{"d_model": 512, "init_std_qkv": 0.023, "lr_mult_down": 2.0}
Each number is 500 + 25 x the weight over the matrix's rms, rounded and kept within 0 to 999. Layers, rows and columns count from 0. Numbers have three digits each.

# k: layer 6 attention key, 512x512, rms 0.0881, rows 92-127, columns 0-127
# q: layer 6 attention query, 512x512, rms 0.0914, rows 93-127, columns 0-127
# v: layer 6 attention value, 512x512, rms 0.0958, rows 64-80, columns 0-127
# o: layer 6 attention output (transposed), 512x512, rms 0.258, rows 64-80, columns 0-127
k92:492467535481500491433508522460531461489495525483463507517474504425485544485516480464515520521470496507500494543524515485492534474525504561460494512491511493495506469502487531498483489538532503487519495514515504503511522500487495450504556487495519463518501491497480455522516488497493536523535527528510512495531481512515528530492506502492472450512475489467508516465478479479524476494481
q93:474482512494507526495486508461522455515505469504483474507481459506532500478501497438514521548560509474490489513544506529505544463482483530500476479481486539523495479504541495504516474484484486469536512529511493463486517517509562489554514464488499479474520505531518501495490515446505503546508450488495499456498499487519558521494520482526525489519469473474477527516490513454494548556481
k93:477439523549469509489553483545478469482504509515533453508513493542510491488494498465482533514499481496524521498520458505491512506500528468472518538475493456445505475535507503506480543499546507467486479545496487475492513515420513516502513468505514542532460466480505511538514504483506511507494531522489495497469522489523563535474546480554515486561483484457450515517489514514480479497505
q94:535475494517546465527494480516520497520481491473476522518488452502489533496510480518493484500459499489495461533521462484482443504513534513473503515475553516523462506508491473482530458486504471502522519532526500488469500478520470526495510484499516485521470526456500536555508491501506479482496526515518472463522501500511489454528523499473522456511487473460516496541541503515544477521518
k94:497494460505469556508475509545479524471523477554540488496504519513527563481549518526531470497512508520498447480470456516473490513484515524528533491526482460507529501508482493476475475453485538496532473497467539509525497485470497476482522489539498525480541465496463479514463517480537529483478495486539478508512466492490487544502495485559505483526450496524507508526526489508543523490515
q95:533514545479477527505573478487472482488521560504482485496488512502547507460454545553484499511483503425459493460500488484518513512469524472468477488501500467481524474517461492529491447509457457486495561497542494474503523460481551508490495459498492471471538462517481462521462457524523511509475465467523524502496467483535502521521507492481543530512482507497476510521493490542500531526543
k95:463539499520492478475500511544511490537486448508484514478518505495534457493511500497498534462560464557516490483519523473508512507481460453495498486447473499484511511495471543488486515513492493507531533499478561471481506510499511538519476572507494548502514450494513531519522480437491521499546487491518471521459513508467441481500507513482502475473451471523496490493516465498484534526473
q96:502562491508511502539485543473508503502508520521451446524486456502540503549476522494491518492479496485478489502506482492482505479516500486560492490451494501464488535541495515561514482487488488518502545506490516498491513515525547518491517489530525459488483489528541523504491492486473510481482494466510483507495523509499534535506521491497532509460526496482512464496527551496509492527496
k96:522520459494468499490536485514555481467518501483496496474517481470524480476460475493537476486477471517458517476507485516500504489502444550495462465495465514502497496501504487513502551493488494496485499481509514511512502523506475519549489521495512520509490493498496460483507516501493544536457508510503477483509487494460488471514509503532448507572487480494475484493499501471528504516504
q97:512495532517523536456486472517486499544506466521537486544513510486456489506537510499481512448455506483519527519525537521443412476455484508486460520474535494488466510519516483481546485498519468527532476483448458476509517455505522536528467470460541493482498511478470517493497509456450465539564479554473515512475476513530509497487457509499544502410497519537472478482503494482556500500466
k97:481487477472487461499486538496481515489479509493497490488497570531521518514473504480532521517514501531468486478534479511474488527491498540511486518483488509493519483530476488524528512506522538448485505452540462511503507507506448495537471516516472468487496490475473528540488441501485506530480483527517514534505480539479484532463519516485501506484517538522492526489450475523440494472529
q98:509499526513477473492539460506538463429489530494498520517507506513481545496519515507509486527526499492508531444493488495464487481488524527490435488489487564457526512518465496511487495481498488464480485507471456445495499522503477513513505510474491467502517448504514501437481500527522509488437467519479530477516510519486488480539483525541487456460466505511485523467526482481521532539491
k98:509530502487505522505466469504510473510451523503471492518482509485504511533493477504476536542495496532502484507459493527504476522499520502464478490562485477508471544478479518489520497549532490475467488500533515512461487443454492468513482489487466512507492528497541508497532491452470476539521562530501502484479495519526504506486492480492454488502478545502525507507528523473470470532519
q99:504522474550529507476492569461487504507504504474490478509483528503523495506504506511488540476480506525472498537478488447483508482490466520478526482487493495520515465481461469509508481544486543474495456485524548477514505451512473548495521561484483485527494508492471497514526502526461477490531476529506528501507536527487498503452523489496505527507499518491548499485482509516525499507518
k99:483483460499450539501490468510516492506486469522510526514530487520483522516476535482446440475477496453482496522511509506491489532495524513476467521534499471516539485480510488484518491515487499509479494515536522541481501514462482527532503519500463483461494519542490501521463499528478544476508474478485516508472477494488528500512447512549485481527488490505489531454529469521566501505522
q100:493492491532481550478526519481532534473486485518488487532512513538462469449517497530491460553498527550535474477542490511504512471504512492516545522523491465496498492476481533484485486515542543484527510560499506516496518460527492511496471507487525475533484530504489481479531529523538532519477491550504508491493483522476526506467492516491485474512471497471504539492494527452525503439505
k100:565501495523496519559515478519525495506435505480539507510503460517507543478512532519518491478466495497482472524517511504498442484486537472515503521483500516415469471522494480451502483533481461504460482525474509502546485500501505494493529505490449524462496481466506503531490483552553480474505477515467538489511458459465499519513546543498511480475495468505499508497495505511481517474465
q101:500524469492502482509525475514523509470475475549486493540494477509473464531521486456471476486490524497486468510478488570486479494518486519558479454511536505520490535467556521485492531477505541524491497511487482568518519500512518554508480524543547490489466516503505544464549511492507520481485529520492501548517543476490518497497522504532459450523500521491509463494535577499502452409435
k101:465501468454486469571448494468508508509497501509439527501500490473502476498510535542516503517453481529460484476478507493501478517494496505495510495510461517483482497528471526495496467487508472472482481509483467483475497529505505520489489441508490513536466515521495485512516489523495473515478500503517512459500435463530479486462519501557500536507480514564516514578505505509478515487515
q102:560531503476484525450510480487459468529491483511493527492504528497524478541510496599551522506448518477503520475462493497496494492491511494504541484492488493494495490497531509528501494492464489543506500502492481544525499508497557525480493422503491487534504521508492522482507497502493522486495491488479529503480498497524524499471447497530466479458462474491501506536521470504496511486502
k102:525523506532520526482516504523490497490493461531480494498474500523477515529508481499502533501500542540479474506527519506534520481505458509466499494495475529488503492523503497494485486543554478542488523518499481478508533527472527540521482502509479514521512517516488450507522528474518500470492471526520488502520470513471481499527492499480483508479510476529454494520540490497509512504470
q103:492511483502499488502473529461525512567486447521492499523503484488505446526471493515509467511491503485478547470516526502474513522472495489502504530508516521508531491496498490520501507495528490503525491529526492500475555522501459481463478503523516520494502521465514489489478531496446509466495562433516533516469477516528521505497452530445548510486466481520495505500518452497465479523497
k103:497497452455492471545460544498517517517435499475503523498478554509514491466492530496520494530512532505511511520502541513546496492498523502497518483518502518495502524484506490478534479445500475452498469486473435488500505476488528492525568498497483451506469504513525464473556477515486537491513477501532493517505512473514511525467491471511499527524496512501497519500462494524482522483526
q104:485515488518491491475546479517490501491474480498510494470515495481494485488483523515534496521493535531505539485534505517518478493491525484500486502503537519469521507475505483456505467498469474526495529492489498517507503486506492527449482507455455506485493485482506466531490547514552504518554471478482510479475451524520523485483446476498496478487526485526426508473466515474492533536487
k104:472498526518482477478491526527494493541493490511500443533496527516508509511500520557454508497508515493522478462466540497490518534524511504489512490468421481485449472519500461495478463507494481511498530487516468475474502532472557482516480471520513513480586497492548511506484442499470504545486483515533515472501505533483492460497492515519462537501482481513487527460472445527512522459519
q105:464475419496504465494540482522511526465491438479513511514459495483462480488485520506539498537553500472529482534537514497448487483498501559537487494566506517516525496495490504539543511507547499560558494554475463528455475434539496521485475541476476481548479503493503463493476513454507532511506497516513501520504465541538513495463516476501511453456523486495487515562456489530523505529491
k105:547505486476476470526447515514460502517457487517469550538521493517486498525478483513506492508497492503522513450468532489525498495473529525521514491485503534486516536528519491525499514493490475463485507472494465496545512506516500456484513483504523532509508452511456502485487478484503496504514510499516465463494487490511535507489515479497486480487536513525476501477478491497477467421501
q106:523468540507478508529542490525494527468537490504506549496504473540579540510500469467463456484451519511435476506517499547503500478526474479515512493473512434470494512511471483500493496464493497481520484481480525493490498525492472525484551534482488457481464450511465491529511513517467501480495492434485483458489512504546480518502522504471526527515502484491528453573541473553505468497486
k106:468436527466501508483539477474506439511485481496534428480538538539504492501495498470532483539491498467503482510501500472492532503500512524516490491539490526495519480490530484548481503507512494515508519531478476502532499493493495505538513482504519478538481506551496506469509526527505478531491480497486531530514525503473512514496505501523501475500486440462530510507463476482558488513528
q107:524486487513451500528518512512512475520461508482475501526508462417486512480504492479516474482481513539495463465512496525529463513510484477464513501530543484523496527474450514508507481501499520479523527542454492524503496496513488502490488512493512494528481510492527494567542524515492514462527486481490495473497454493504524473470518462524498481488492506480480467525487525469530483524520
k107:461540508528503489488407466485515507520505508479523481469503500495488514519543525493463500496548495508488457505470530530524500539476516487482493469515544495468458497540518513508502500511485500494443496460482508469483519503511499473487553528489478503516513460510467494449453491544508494510527521505465481540551483545496444510524480540504554515538518476478456530484490476515461501509535
q108:507484508521518489537486492482494518511530497503455474495479493464496486542518531479503481542471435462481475545498486486492484505485488501532550490500498506503498483517482505515466447497453521511479503512496529513495476435495492521509495546529523465504514486507464460489522496537476510466505474567526495513517485448530475461502459519469458508504507509525538478495489523466506475496487
k108:511538532476508494506512486511479499512501485480535491515521487486477490501492498518495518518511508548480544466529514485487418496482462549496492536516484487514498467518518510499532489483490484517455497465522509486537459517484495454497480501499437506513526517516529495489524546514532509546522474476479489558492491495517516536498497465445480531502484479470495510508489490487494525494509
q109:473508492495524489479489526518496502496479496498519489534519540467485510508501504460506498493506505509443524470508498466471488517499488522508485529468468507522477524489465534451473455481513494536473477520518502499495521504543524507458504523487494485479513495512498529506481481455495487516545506475502465499471508435550489532518507501522465514465515481538500484465519509477482515492535
k109:501516477480504456517501513518496518564492496488500535521483457473507439482487501473515526518490495495480489468493484507507500546489536524583513491501486467505509533506471492505540522509538497481524488472510502536527473505514476516524481504460509461505474500498509504494495516462462489456491546497525496506541471550439515491507455491479474495524507520512504507519525589483514497520499
q110:474504505504521520538546508482478513511511508477503487495537478467487505482492482506517459511498452529525513479495479526551495475512463465522491468471557491510478482487479501478485512469464479530530509512500536505497504443478516519488469503486483503495497461459450518490491473544489494515506481476493510497550504462494514523462501505470511486502489495509496489479461515499505499506474
k110:498478479476499494498470523491496517482464465524491535511470492537510478478551525549501525486521503503490494517482555540443482501511471468507500482480460531469499515505495492497473519460522509462481543497551528505503456515492489438548527500499503495531490555488508473552514477486509477519534510498496463457529460507515470499488496504457522499559505475492521500510480505506498512505495
q111:467524539481485491526492488469527502515488509497473459472529482462444508539516515512513527512483506525517494493465488548496522490494469522480507514527535501521498513500527480476526490516525519472468511511475532493475493536456532476498470526504478488510492497471503527486525482529492528490537524478512503483498525502551514505485425475521518504480470486493496505510534501515469478535497
k111:476520493489487493514517472543504508503532494501507515491547476457496486527513496559516500505471522520540504511472485512507483535481513514504453473550512486476511497509510518510455477523496466520527539490484511533504476492512545481525503507505487471485482518480502495487514466516481510532538500519498499502525538466464509512510475488454487482493497478490514509520496533510508533487492
q112:489516524519489539516536464491501492502499508494455506460528520520474501490493472519497441537512518520485508537485485494488455466514499470488504530499495505509473501502480501447502522504537504482480514509496515500529503497489481516475539519523490478469503510518563476504502479466497498511482488495508505515528531494464523476510481500467464505509504476499501503461480485487497495512511
k112:497503517575487495510478503470511448512493546485497507534491491533506514513506487502507519470501529499488497504509497512536516499537483500483464506516503477459533492533484541496519493478470518508532514482496553511477502545457498418500460513492498476481488488456527491507496469506464519504498475484482474467523478500468525524465479540488526500485503504499490525463498500518481445484544
q113:510516497518471452475511543488497485477497551463483500473489539499505491474489532517472485492460494519504490532515494485507517476471494487481456486490474536474474524500463500489499514498501522520461494514486512506558497491487493522486484512492492507507495508529522511509514460486520476499535506526516485455513523498456514501459485494481545481524464499516510552495536499497487520531515
k113:507502538454529520530531466486503516518505497492481463498503494531511513457527517572469559476492514488511500484512506524491504481477532507497533509491495527506518493490499493500511496487485473541495500505464499536532508523518475515462472506504493492490503479491508483536454521484475451474499522513521510494551482485516503482494476486526470478512511502484498501509526491507494494489492
q114:480528489465533507451521498515512500488508484488537482448526469506489487501493486507496544484475560521548461510481547525492465490506552544489532542524469512518489517530492487501507535465491491478539494511549490472493515522480471507492537457514490527504489510520537484490487487522533560514481501502504479501493483516526530477560510479501522479485514481523480506537517484496482500528487
k114:531502516527460490517490532505453451467529498491523501500522520523482489485467477464513509526534474487506497495526510481500548526456491498493500486473506477530505505508534457514474497530490506496468519496478467499491485499454447492490471510495500462489498530470506480463531492507520454521492471556500522507507503502491513499546547542458516491461501480475531440515491541491502503502505
q115:536551487486491475484459483510506531485501488523469488508479490502496476513508504486501522515486513516527474537492513539504472490486529521503516549524534499488465488519493524480502479488486463495491520456507505482479482512556509548473463521491482494541557505482481535525444486498447492538503505502498485502482501496501505434529497490494451494464477519452495502486500505500477491483454
k115:527497490500483521470525533467472542498471523506510557452450499518482523501509521517513481494515518510504491474526458483506523544439504502488501518522511492493546443527447469496515499474458537537549496511485490470515501525503522519502459551476531450492484522510505469485493484505476508507535488546489462506505487531535519485495502500483493488532530461480443493536534489545516494509500
q116:504505488495482507498489484504522487506502495544499487501531501511476508475501530472508480474475510466490469509512509517525534509538511497540478477526520496507458499523501527462522538483516480517495528527572486521508469524505513542490514493446503510462521500492510502542504480466476483545494485483482495478476504480508545547497515491533544448488506506505493515517521484522554499442508
k116:476516472500480546524478517530516478504513532518457514519534529486504471489563505523511505487508494482452495475442498501490519506493478549448514521523473497521478529472488479479524502540519508509497528468496515460514485506492505450500505506486503503480497513454480518534527490516501537510525520482544505482490540501465467474483501506487492446535514489504481491507480422500518523511500
q117:509510512548504532520478461512475514528511542526496505470512526527523511470502540513518531491485509477500505501452442522502509512486495460482473534502528495496507531520471567475496486480536502501525511520525489485474500519472461451538518498474492556464543474521532491511521488493524513454552489522557500490450521465478498496546500486529490601512513459501517462459479439490482534506473
k117:485488466500526519484485476509554459514519536469533467459475526488488517522541488525508488474485545525542510534501511497478491550520487542496485512523499470484493463495505504492503524443483476517482568453548493517552514458539552552512473490502496488506503489489505562487506521458522486502452524500486522471544497474501466526485529520464536504475477554510486474484497504490513489499531
q118:514480521483523498500515512490519523511498471515489510472546486515490506497520529518491504476465494512512474476520477496472515472503493476436469495509490582442478493507481522503533449539470475498503545503480524443527487530494477468506527535452499510513505483519495526495543481457537517460508572483458490529498543496545508478516487497522479498551477481506523506508474474540520453488522
k118:492527494495530454516482466535456516514496479509456535503494488479495507473512492452474518520495496501498488528450494513546505518502493508545516529550507494498539519488497522521472475517518491527497523485479488514528495445501498494486510526545477467519511514505488508460490487523534497524513507484541496527489481481507490571447529501493481506499521503516491566493513558524502558478471
q119:525481539472500486531490497511516503518522438508534494506503475508498476486515515519451509489455518471483530459476528525464497491457508526483480485515467503442481546539493496535514509526507509498511462494498535542558462454471497535472545431490527489513552495537489471489516566518551458478510497522485539519489496477540462479507477509567481472530514511505489475511550485532437493517496
k119:509477535470550464507509466522439496512461490507510516504526519512483455502500483456485539506516490493515457525524506498490510511522494502444519526488492512483477458452470494521511535476493510512465536492486485515532515542525487535553499486484510487510517519540503532467495459471489482536542508462543490555492535496458524455475485504482503502518495506550536524521477549520499488493525
q120:524533481512522535502463520498483501511542437513517538529493496472475465528531522507524451490518505519559583479492533506517475478492508457530503496536481501452482540513539502492500511465497512511513513471497466500511555471531517489494499477515455549465524535478525524491483508458483512513456517522528512499520501517512538505491485512494545456536524507515474503486461509486496528572452
k120:493510475491512500514473521533533482473500529542500479489474503496503490499507536548534500518500521507527548493510514521493504474480465475483508516444426539500480470461500499447485495524510535514451505456510495528443519526474553521512501508434531501518501484453487480499518446479471520496484505460493529486478466486534517506527465510504537571472477553504486477490553531518488468513452
q121:539481479506482509543511437493531487511496518484483528521476509475479510475464486477498501480484509467512478482479492519456526456498479471481539448508502471471506504470474483504490533506470499492531485521493507502516502528568510495451538564507477476499505501494479481471505517542505508473507502513516477500510475452501526541525504483534430519474493512501496481467453478499505498519544
k121:493511464493483544468524523528494469478525458486513450454515490512543514510535436503520532567498512544507488511552485493508507500484496469515527442487532542526506504503499503542477480533513528487531509436472500504509520473518460500505501501497505510475501493510519450476505468461493500516500541487497506499459520534456548457521534512541486444504507444506485457491505501477556518479533
q122:486482442513497495521488451518463507487491511478458500545510522531467535505516507479478470498496533489454491493496498495464487524461492496493488494528505525540530476520515488495466500537487489500548514467518538508492526478471517467495535524505497530483509503516493529500499495485484474516519470459489534494507532506489490478499508491493487493484512495527518466481509491498531479486540
k122:493536527514468482530510513514465495476531481511520494523526474487473513494462494490518477491523534491489465502479525496520501499517528458488523532491463489513491527486491477492499484485531473521499545491500498498531476477507472517485491503517512521480478475475511453491532529500536535483470477463506521536509497530556504520498489501511531530511480539501540531525516482555518520528487
q123:494491507495520478505443498552486523452499448514495495511468467518529492529515479488533477523496541479540553504508527499504499491515494497504484506530489536493526475480500476486505532482493458481508497507527491478539496520524493474543483484507505534495509508490503512540498479531573485540489515498525528478508491448522484515507457558488510559483496509482485494518529457532447504522505
k123:457502485506494460517512495530469478493520510481489514490547487494467505476510494516483520525508516502517537474483473483513494483524498463498490456463491501484466550528484503480520514473548470491481474527502474501486512483525476517479475490506520514506503537513525533466520473474488524475470496513583499480521508515493517512470493487510484530499517518514532521491531475524466514517493
q124:497484529440541528490518564518484451478497542502530482537511446530488477518501506539522478524481552548499495471488494504502534502522484503507500503522523520489480479476501509474473510495462486497514492520482468512492498499492510518476462475485542503519463519515483492479520516474503506542452538507516478457503420486467509481491525486516548470514517535555499457470483479498460484492492
k124:498527506516498533534507477491479490493516468501509464488499497525540519511477509476495548475533469499520557482527483529501523506511479469441499483508500484464500566532522475479513531507492486521502494549531491501506477535462474458477562512508496511514489541536509466509488481482448498516491455501511512519518532467541469448528492476478546520516504502514501536488478492522473519462475
q125:528475506491499526523544492471493474506507495477464511519531490498457527460483506538453478478481503464508495486468497488467454546478541485497510523503502500512524438508449483494531473505481493491504450525515566500497503492531530521508496532507479472463501487446515463441510515524483491531481523509505461514502544511460449459528473514506442555552540477512499528510480515498493468468509
k125:473491509443510515481455521450509486518486494502558439521473532501447455484515496513505522473479510518447468502459470500547508496502539485528548456490527471466549472499520562486525497509459527507538578490534490451549453448482507546521527464485498513504503534513448543526526499494500479501504506498450558510513461505495546513487479485497514524490508499508535494497479501442518533492499
q126:522496511485530496483466526518475472519480509514467540538496515491516489494513458501507515516488503497476514455484482533496488536490476425449574486478480537491558529507502482524502480558492498495499496524476450527504477501472473513536495492520507468502476514526478463516506491522478514509525474549547479491491473503488479504508516490439438494483483502490527533508485507527512486532553
k126:489470517490489497527468480472499454494479481493551504482561480512510471466572518443468488483496440468522469508501489533517519505491465482461460506530527509485504515485516478530450474510499481486553522456529508543465497489453497454506479486480523467536509497523500484456547504503532527456507551471510527548477532517491502496514509514515503500448494500505493522445488507536493524479493
q127:539485489471440556510471511532512531475469489501484526504467463500479526527489498505524574505486540477497498536499533500489463452472492516543494488566515492516499491472497544492488512498491475509477504488483527548529509542518534522501507450508502508511535477501511516460503496518471501501507482535476466504518552505495494509507533516486473523520493492512467522507491516495499483488480
k127:488507550555501479496479527453512477509497520502469497455544494527493495517481542540490478503516515444533496478493482424478484490473439476520494496511498505479480495526545516487512511525531481510470491485566522442493492521520461476494549544510491493491485494540509536520504506535463491519539491499539499506483489479461524532482525478524513496478511478486471488536498539475466512525503
v64:503542488513520484464505483456500492516483465489512550514519472521485504474495532495458542510474471503560493546533535482482503481510515464484557494485453492525526536532477527518479530492464519504526507482540516558523431533504501501500527515529466514453491486452527522489459522468526529503537516487473502536484475474454521513481495533510497512475520508529503476451491502497488504523535
o64:463490495529484481528503493499518500520524537483521445555462520508512516484487502451566462511534517539462495502546480527513557507473471507506502476504553488542476505546480509526483495496486504537491500505501484515480515523500530505521496476509530481522522484492544464474503450527450467526525513466485487503511444485466510550513513532514505494476497463506485513459461480519478467494506
v65:479487482487468494506481523485492506499465542533503506480546445506478512457505501508496488493499502501539488472492492522541502553448509514479489463457488504481471473507477575487511497482512517504525494510500532501500500469521495477495452516513535460484473486486495507469464529509501496545507503533486498499514481550496459492480486522542500535530490511464465504459531512462466525476544
o65:533490542509499511478502474513488473508492529512490517499526485549482526523500501490521512488526521496461513520517517509473501446569516415526486448497535480498533526532485472520516500500484507471483513516501494442473465516483501492482557490511497464507478490525489533515466460528497512475465492449497511493550513481495512473541544488570491512503460510481523491509464506489540447491518
v66:499494464487507495458481463466505484529491475488491523442467531495514465518431498499465504502505505506540480500497493543517455491481486473508477507480476476535499485519490492496476534514477461535500493493552498521509476493475522506531464502498491486480509475490475523494470511473554496447465498498463512504474515507471476516484486547475516504466538486503531509530445474478512508505581
o66:468525503487505530512486506518489455547547483511549494488529471519458557491497505515555460504492461491489504496501530437488526482514504454507545515477483521482483506477451511493508465465507515537498501503487516538498490464492484513507531480515502507513488528537510525507509544480506487505487461508487537514473508514510515463491528492497519482514453486537523568513510482525469527492425
v67:516468512516495499490482494480492499452471505493507490513519492490552500494471498471488556520473532500456556474501517517523499532512544538512475529502477496473489483480509486495492496427508452468521570467545434528537449467475504460553481499498505491516518498503476482478471524487497465515516490490455517527527559486486527467434472510462558448518472504515496520473465520428499493497473
o67:481484510450479498551505488522511503496487522498447546494555482513475482515500518505520511481498496540476479540469486490496461478463499462525502470484535510535522428497537456479519503563487515528505451514523516475425475462516485480483483520501466508507531489470510534516494495506494527546474505531527509489505511510539467484470474516512504507466506507485568485510455532497457508504495
v68:544503454478504524456491500477512479466522482481479487494489552556517485513504533544489495524489531489474487527489503549461496507583463494529533520495505511478489483486475523468497515490498522471525492521498478488500540499488472501510508524505520503487532517522507496491535544454523504475468508500483451505475519517508477515521504528498520490542552497499482468447499517514540478506525
o68:513514537446500454514557524509496482474492535543484503472526488500484521500513444504459501502499509532532514487455454498502540446452496491500498512508465463555522544501487491542542473493557485497496522512490524490498462506445493484498524500499508505508533511479508458447475502546535482511512489528455472499513504503454533470514487513526463533441465518543548499455509539466497513519522
v69:514464489491497532499487552516512476514525522523532458503491537492491537531497540489513482501514542466492460476566532555518526511490523454480521471505536494513551473506481530473552473480496524509510463475481512475507446506532516539507509550479458479491463486507478478467477520489453552535481537508458501549527507516466514473494505513568512430516476501499482520510481464458516522511512
o69:525522518507501527500517519456490481476541479440481535522515479529497518505484513493532518539471489484501522516478477482521550467501490515470522484489527504516480455522496523482508491512455534504476521506507541503524463516475531526495478478497509517513504470523512491552500475495572455486521455466511527479445502474500486488544519492496527500516522485477525460500507514443487457507522
v70:510501508487525463536496472560506497535455514496455515500531500490513501502508482543491520499535497500515458497490472550496544464512510532460512536482530477498469472514521477525520501478490469490500478552476488494498495474479547545506477527490457552483464499452505518515468518459487543488492498542444507534466496480474485485525503524497507552504446511486451488501502485491494508507482
o70:506521514512495553499464505489455486487521491499518436468511519530543482521479541495486490467484512516504532536498493499515478499502487465472559506477517503553511491509490502474512455461506520497472502486517525468476495497518515459528498515492469493481521464493536496488528490489501479556535487479502474511492481434494552502543466509512484482514544514510468505460515505473450514513546
v71:484515481461475485517466486528488529502524542498523522542498490487491470478529507504482494452461476501509472523524452500482547544493479521514497514522455486486491486469493497515460520479491465484488490501456515576507467476473544457493527476505526471552500504467478490545507514472545528515487509535522505513464430510454535482503494512515528439503527514522500526469478484498472477501498
o71:540479522552495497485517511483500487540486537512466482516453493474495526492482513543497465518477544467504493483510513526523482487487452540515483520553573482517494525524507473475537485495482537510502521508542465474499512478480508552516501556555433511486531484538514512494432488471531504499576500491474508501532532460505489550453523537506542506539493446521456471521476514512505503497516
v72:485505513547468547478473546521509449526439532476524511474479493518489494485486529471521547494504507510533484497498499559500514480486520444482486527471499505513475465529521471501516483507501482475465468488484481494421525523513480487486505492573535467513500473482521477521479537467504478490516453523468477472538484544493479495492527448514506466470499500508480458489480468517491505505488
o72:490506504485508517522500504514488497519523475487523504503496491495513541509495423529494462492524488488449559520546494463468535552547463476493526473457474506480466503493492486501496480501474541501504480528509506513472499472519496475528504515518492528507497495506494540482502498535519498469501507452543481509453457483497510483523532465555541508515464456499517432510520508484507506513564
v73:513479504544496502494497538505470503517533508507498564424487549433534467503511471526493509473522479504484503480533542479511494524456481462520474524570485507495475501489496501520468482488561500437450485477502507475480514513521478480440480513527495514498498528484468491545471515465493514568519470523476460541492539525479498496536511511492470535545526547486521518441502512540481527539520
o73:473494420418496534488533479490493468438481471511488485546464502514473505486481492482533525530476522483504471508497510502494510512495527483482513470507549518489544480530463533524503506529475440554493527516474508580486463507486492513506459548514520446521495492490477500512508504533485504492535559434540447523536495511504480540554497487511517514523456503511496509522512440520523503501508
v74:515481509515471475543516518528480476491520459523515477486504491500550484503460480516483531557515491524501506515497573481501528499508496520478459500509508508513527489478496501513476484497523512498507544561514500535490498509528478533509511475502491522537474530508448466531460479474569481524534507543505494464499452485489476459512489489527515458495466514507511477539549487489501457458515
o74:500465480534491502501493507523501507506461472508503498506473504520426496526528509462483517472457484521502484522533491515494459477425551486491509460524478493420518442523523512503493512553465514527516471475509501508528498523493491514507551525466502538486503562500501524508502525471478502448483478471515504467489525462489481486505534547446499508484472516491502501527507490486483505491501
v75:462469433471479521519518486500522502521488504516527523514500487415485434508477489493558525489488502518503492526493487505479506518417489496542491468516498470505516490489470548528538524546530485471548504515559489519494496466495491519505480479547499505502487494555505516478530509506440454512496488489526521543517518512546463518519500564552478519461533494495510533485552525550502423431492
o75:513506567508481523459492510474553531517505527504513492536535523563522517512540523483504501503473464490480500433526552499513566522524487469517472503520462478495514528496458478497483496480492542497430508490465527482484499514494503489449478481504475500503515543474508498552542532552470548493496476516458502507474516504465522497562453491456501513547501530498514507516488505494497480538499
v76:530544483532506505483519479512497490508508472443495502459537487528505525479488533507506535475530543465493514482498526453485482505496506486499492518512487475483533478521493515491519436502481497471473551473519551509501479500508491513481502500498528501478463512541515493512486500522469494493478495516471512546504501528546498508501490490424473514434482515519507500417511523526543486523498
o76:459527477490509465564568470453536509493535466514537488500493502459514539529481510523487546490471530505522485518463522538492561495497469496505532537480518537511551503492527463498450493487497503492510499475502461487491532495508506486496468505484489508470491511481531530464508492475518524512542568483542488480518453479492517497500480475508514490512494475455486502513558463500479496540456
v77:505453532512530494507526477482486452488490504504508499519506528509519501531498440511449541535451522492501520569530493560502516502514494496467498479479510458534514510511511512473474506516503495555485510470513479487493488469451485493486485490579527484480482539515516485494456506502517562464480462479464474506512457507464509528521501511501493476490448506562506476499503515470444525480490
o77:481503470498535498490506490534502479513499485461460428462467468534491545433508511467505486530497474494552521524485453470506485490478472492500501475497472513464526505447491505531501489516476481504513581525542496502495516507496458505501504513502527544518512509520452529484470476526513515470501492499524525502462515506508466474502529512431532525493527527458505535483500458504513503513521
v78:493543524471511491493503501510526534467514574545467515497466490507451506501491509467538488451508466516492514496543476510480478534497514509474527478496479452500524503528476493495536455460464526495535503490540521548452461533494584499515518549471470504529458493444455498556532497509491513536498509495481503485504526484501470522505490505459538512477508457446493508479523518480537511511494
o78:514530457535501528508545490484484512479513501508507565506510515481517530490535482512534501538505543546493495511534523513513507487471465506480507476510473504548508474481486503487486499522509527510466467532496492464483510559546463473530521488523496467519504535452516481473499523505465475492493500505543495509528469446487495499484485511521475525498497483498534512508458484488530540490466
v79:512503492505489504483494523485514469484500537461533491462485507487568461478535521465532511505509475484498467458515467482480490516449468482471518515513534543515560507548449562500459481508458478518522506493489552483492454473503477548465551519511531501489525520484523490470500488456482460534475483518507514504468544496483479447503556480503523529451513486564462526518510509508485490511534
o79:481482500529519469489495471510466548509525478491475520516522523458489529500509504523468497500494466510457518494497497526505577523534461505484499543538490485527432548509492468493491496545543497519483480496522440494522536480484562454504476467546567516506485546480445523467513533513506479440547500466520484528487513515513534492447523470507485473528462485523486502487511446539544480489477
v80:477512501522491523497504441488486484504467492502559536475458500481476504525536503516488526486500525535487498514503485519498517506485450475469471449514517537492504512512537485484525484530509514546504511493499495485485530491496489477522503488491482497485488502492538508530501503491497510468525488506484474527469468499521464495490515515460456504505494469529485542495543502468467508479513
o80:517513538494530519509500505491557525532493512506500493512489521493534475523508528483525483497554508469539501494510565477510465505497523510507514579515476589446500489467477503518513468435487492472520561500485490477460499508460502507497499501486513536522521564490469508450473534546546522465529488508463474439459520454481510510465489478502541494502504474461465448497503481520473537475497